{
  "num_hidden_layers": 13,
  "hidden_size": 384,
  "num_attention_heads": 6,
  "num_key_value_heads": 2,
  "head_dim": 64,
  "intermediate_size": 1280,
  "vocab_size": 8192,
  "hidden_act": "swiglu",
  "norm": "rmsnorm",
  "norm_place": "pre",
  "norm_eps": 1e-06,
  "positions": "rope",
  "rope_theta": 10000.0,
  "rope_fraction": 1.0,
  "qk_norm": false,
  "attn_scale": 0.125,
  "bias": "none",
  "tie_word_embeddings": false,
  "parallel_block": false,
  "init": "uniform",
  "init_std_qkv": 0.0385,
  "init_std_o": 0.0,
  "init_std_up": 0.0385,
  "init_std_down": 0.0,
  "optimizer": "soap_variant",
  "learning_rate": 0.00352,
  "lr_mult_qkv": 0.7,
  "lr_mult_o": 1.3,
  "beta1": 0.95,
  "beta2": 0.98,
  "lr_head": 0.00613,
  "max_grad_norm": 2.0,
  "warmup_steps": 200,
  "schedule": "cos",
  "final_lr_fraction": 0.03,
  "batch_tokens": 131072,
  "max_seq_len": 2048,
  "doc_mask": false,
  "train_tokens": 476700000,
  "max_steps": 3637,
  "dataset": "wikipedia_en"
}
Each number is 128 + 32 x the weight over its row's rms, rounded and kept within 0 to 255. Layers, rows and columns count from 0. Numbers have three digits each. The size before them is the row's rms in percent of the matrix's.

# layer 10 MLP up, 1280x384, rms 0.0801, rows 505-514, columns 0-95
102:113194137081131095114118182121148102148165102133149109191156120117188160149124122121102136127123112082176116193138129082096141104184082127155091070089135109134177052147078175095123128153151131141164130101138134123166118139123149156194130127170102140103130151180111128119063075130175121045
099:131138186070046107144128120167080116161147084122186101170084091112095146150146108218143147113073118116128204112071172097123079143151112131120114123131106172140123147153133159186117153177103116129104124140119039159112126112111148155090128155105139111160134075144118088099084120123101217166
097:122129138118133148166211156134111175085075102125108149125130140179114122077127163110138147089133096123148072113094091159142128074143093151136115121140154133148099085160179121066085079115161168150132126120138057117090093083056107066109141183135132125092122156134169123135176137136069138116
107:178073171145174146089089092143109113123130109157117107116163177151094107162096129185101110138110126203133094079113104101137133110196127199118158121136130171102148145119057102154113146113114147174150114197137111144154133143107119166076117128178137117102109137163158118143097127142100085112
103:165112114028109123180114104136167134071135133164109154191153127131075064131119129107148154120066111090145186170122130159120104172101151125127178153131180171146124112248120138148117089094118150178136131182173061124102113085084142128149147080132145134078146158162125076108112060106126218105
096:157143138192177116146109164174144167080172125050145135125071203122160111113139133097124098109119148107159102084035093156138129169084150144134151149146079146122137137123150036067156113117119112118129104125126132125097125113090142126162153186193141114158139136123073119117125147178185115139
097:067157158130122110155197121134105139186143064068156168177153136145213126120149114139157102104160131072108137098104066111077098091106138173163108116094089146143145114219219156175134144119160046154144138105152133140129084122114072159102139105164097088096117133119108154078113062151125185125
098:135115137106072129119056173108122163129085149052127094140087052104089171094069133149149088139149195058090147105178069080118150070138136129159135165136168154149129127122088223128141128100158106117164134101142178123106122182142117145080136125166154093117140113121099126096113140094159147146
102:105132100119138098103106116113163149146123143118127128101138108112138104116123166134123073180164125144133109078098143123117134116145155109203081078108137090108130067163120111134104132146089163156142133101153219127109120095122110138131124179159136145171148123129162087141136175081185111119
096:173086102173144141132101116123136153126186164133133149079136142093143108106106152152106115164137186180046124122108173172156125124144102101154150018131128093121148158084175091099177116100139158092105096102127103169146124145199136137120099123108111129039088056126105126109125110136115138111
# layer 10 MLP down (transposed), 1280x384, rms 0.0711, rows 505-514, columns 0-95
105:110120097158144139109171084117154118134108167117136125103088123135164112089142130187119138113136159123166158115162157087116130125124146138097163121132124134128134107124132156171128129162136138095070165125108168055064187132140084094083210094125067191112103095100049201137131104128140174119
102:140116180129121111102098056155090128144143156164188174099155109149166078074127187104162130179145154203125157164168113179089087089104161102176111118062079199148142159104086116082134182095083105109104068053127145121153164114129157111174116104061125139100084140143119096112132126087063120125
093:084180166127100092180075156100096123103153124186088148158113127196104149117094076119174169086083127113076146112135158196104136128141151153046175162136113140144162110129146123135093173174127143122120166109105108131145173116117090127130086153121122181137126149096125142065063159124157132122
102:129170078139127139115077122153190139140167151110164142149091157129133129160107087098132110123095107120101121156098078183135061109102110147121083118122177150174110137154131093126183173162214076122140124158081146119123114134152122069088126113126105072145143143150144073147096232103062092052
099:062122104091127155109119048168134119141111144129119083138161049114102158127118113153171139214148184132128122139068148133104099129141153151097126137105099102217148120161129134130117148119150159150098128110131143156083111132168131103100118144157107089151139127170148139140089144070111184162
102:086119133173140078126086153093108109126168148123109198093178157175161147092143165174138116184099135099097104136077110062122138129081161074130100131108137092149171117212178097135167139114117115120173112160107065139086145124143125140083123138147138185142162135122089130108125193076105140157
097:143112099061103131181135147117182104137167126144155181107098092130142112164167143164129147108126099058107081146116136093119193125125129145187119170172142152084077159148109115164141152124114132154125157114150165122151091139166166094151168088075139175129166147112092125157107149072141151148
102:110118176114036142155059131170119097094137126139123135096160171127119167102110131145119131021139169193171129157163119110103085146121205142108117163120155115139121133145146085121137121134133089099079141127160135109116139096056143120139104097119052136186180112144095131100118210157174140160
103:122055108126163160136062119112131162115154106169141160107101164077082140148066157173130077173150105173143137135175063137187141146179122120099184113186085137140123116146091139160131132083156072148123111132096156146074118051094157170103090130103126091129082108133173103209144180094125103091
100:094124175105083187180160118147124141156095131140134105156060129131114110157173118099160139120124070105113145105095221170098154120092205129150163099114072112179051065145115145140060161135111154102155131103117154139114184147154084111091115128119094099108093142171154108131138100140167124103
# layer 10 MLP gate, 1280x384, rms 0.077, rows 506-514, columns 0-95
100:147084089194122089105152069097145141145163078107159116089109109143191097096178087146074153060154086171127141088128174094102066134161170137104110157119099104110177130142093144093115102180138129148106075227097151072115123127118129171078079114118179165136182109087097167201125126138182108120
100:143103137150141203152153134111100167120125100131075183148156162140105112126119124122116028168069178154140140180092121080140120098147101138108177100153066140116117144102106141108076126110152143149142092109111114102123118116076153151121103118148111122170100091084092107144170162133158106173
112:177066148124158120170085116123122080066123102120137193121110116121097135047172152155133164139107135137128078149106171161183155090128145111136129142172150154146131139157074133079185125144116119154129172136130083053157122172177130114139133088155130124134098168094134099153069073156142080142
103:121127197165127166169180171155099145158079106160091129097134129115195141132084143079168185178142092121160130130119156101176149060119142111146121094197128121118120116158178101159096145138181098078126107093153160109155100086142121114100139183159130086145064084124131111098152108111116143141
100:099119149166120087164131121153116177120150130146081119125115148230164136191122148129163126125182139149157132153134165080076099132132207130135121106105140118091145143088133134160168131126120165175136104116054116169149166189071080151126126121123151094114120093084189155097141175156121126226
099:165097095116106095137158143151089107111115100120076117059175131135137135155109132105133101149106112171084139133129135179056085090166156144072127153156143184169123082128117154117151121117166127134124141138107125116090099123021158116147132167101143115150099157168060169161113147152082088143
103:156133095115159138126114116134155126096123138179155158103092141117137153195080161129130080150102105174141103096109161141190158142126086174080129071149139166107106101148085118103189141074141148094146078115114151079059112139097175148131138070127159089107098162112149161132123095140139107123
102:067082153135158099096129119140161091155077089136212122106149152147096175089117140103161155159086098143125176120141090149102089100101157132157124116045112123163037158140057088121134183086101159108099117158150118157190155177096104120144125115108101147123087088093116116155188162124124144102
096:121128131105119133102101109099154105101162068193099138131144130116149111197152134095128132090136151119123098163103117111192170118095116119050167075120128123127083085145107066071129141094168145121064077051153092064111161118117162124070117147132198163149157112199108127112138107170166151168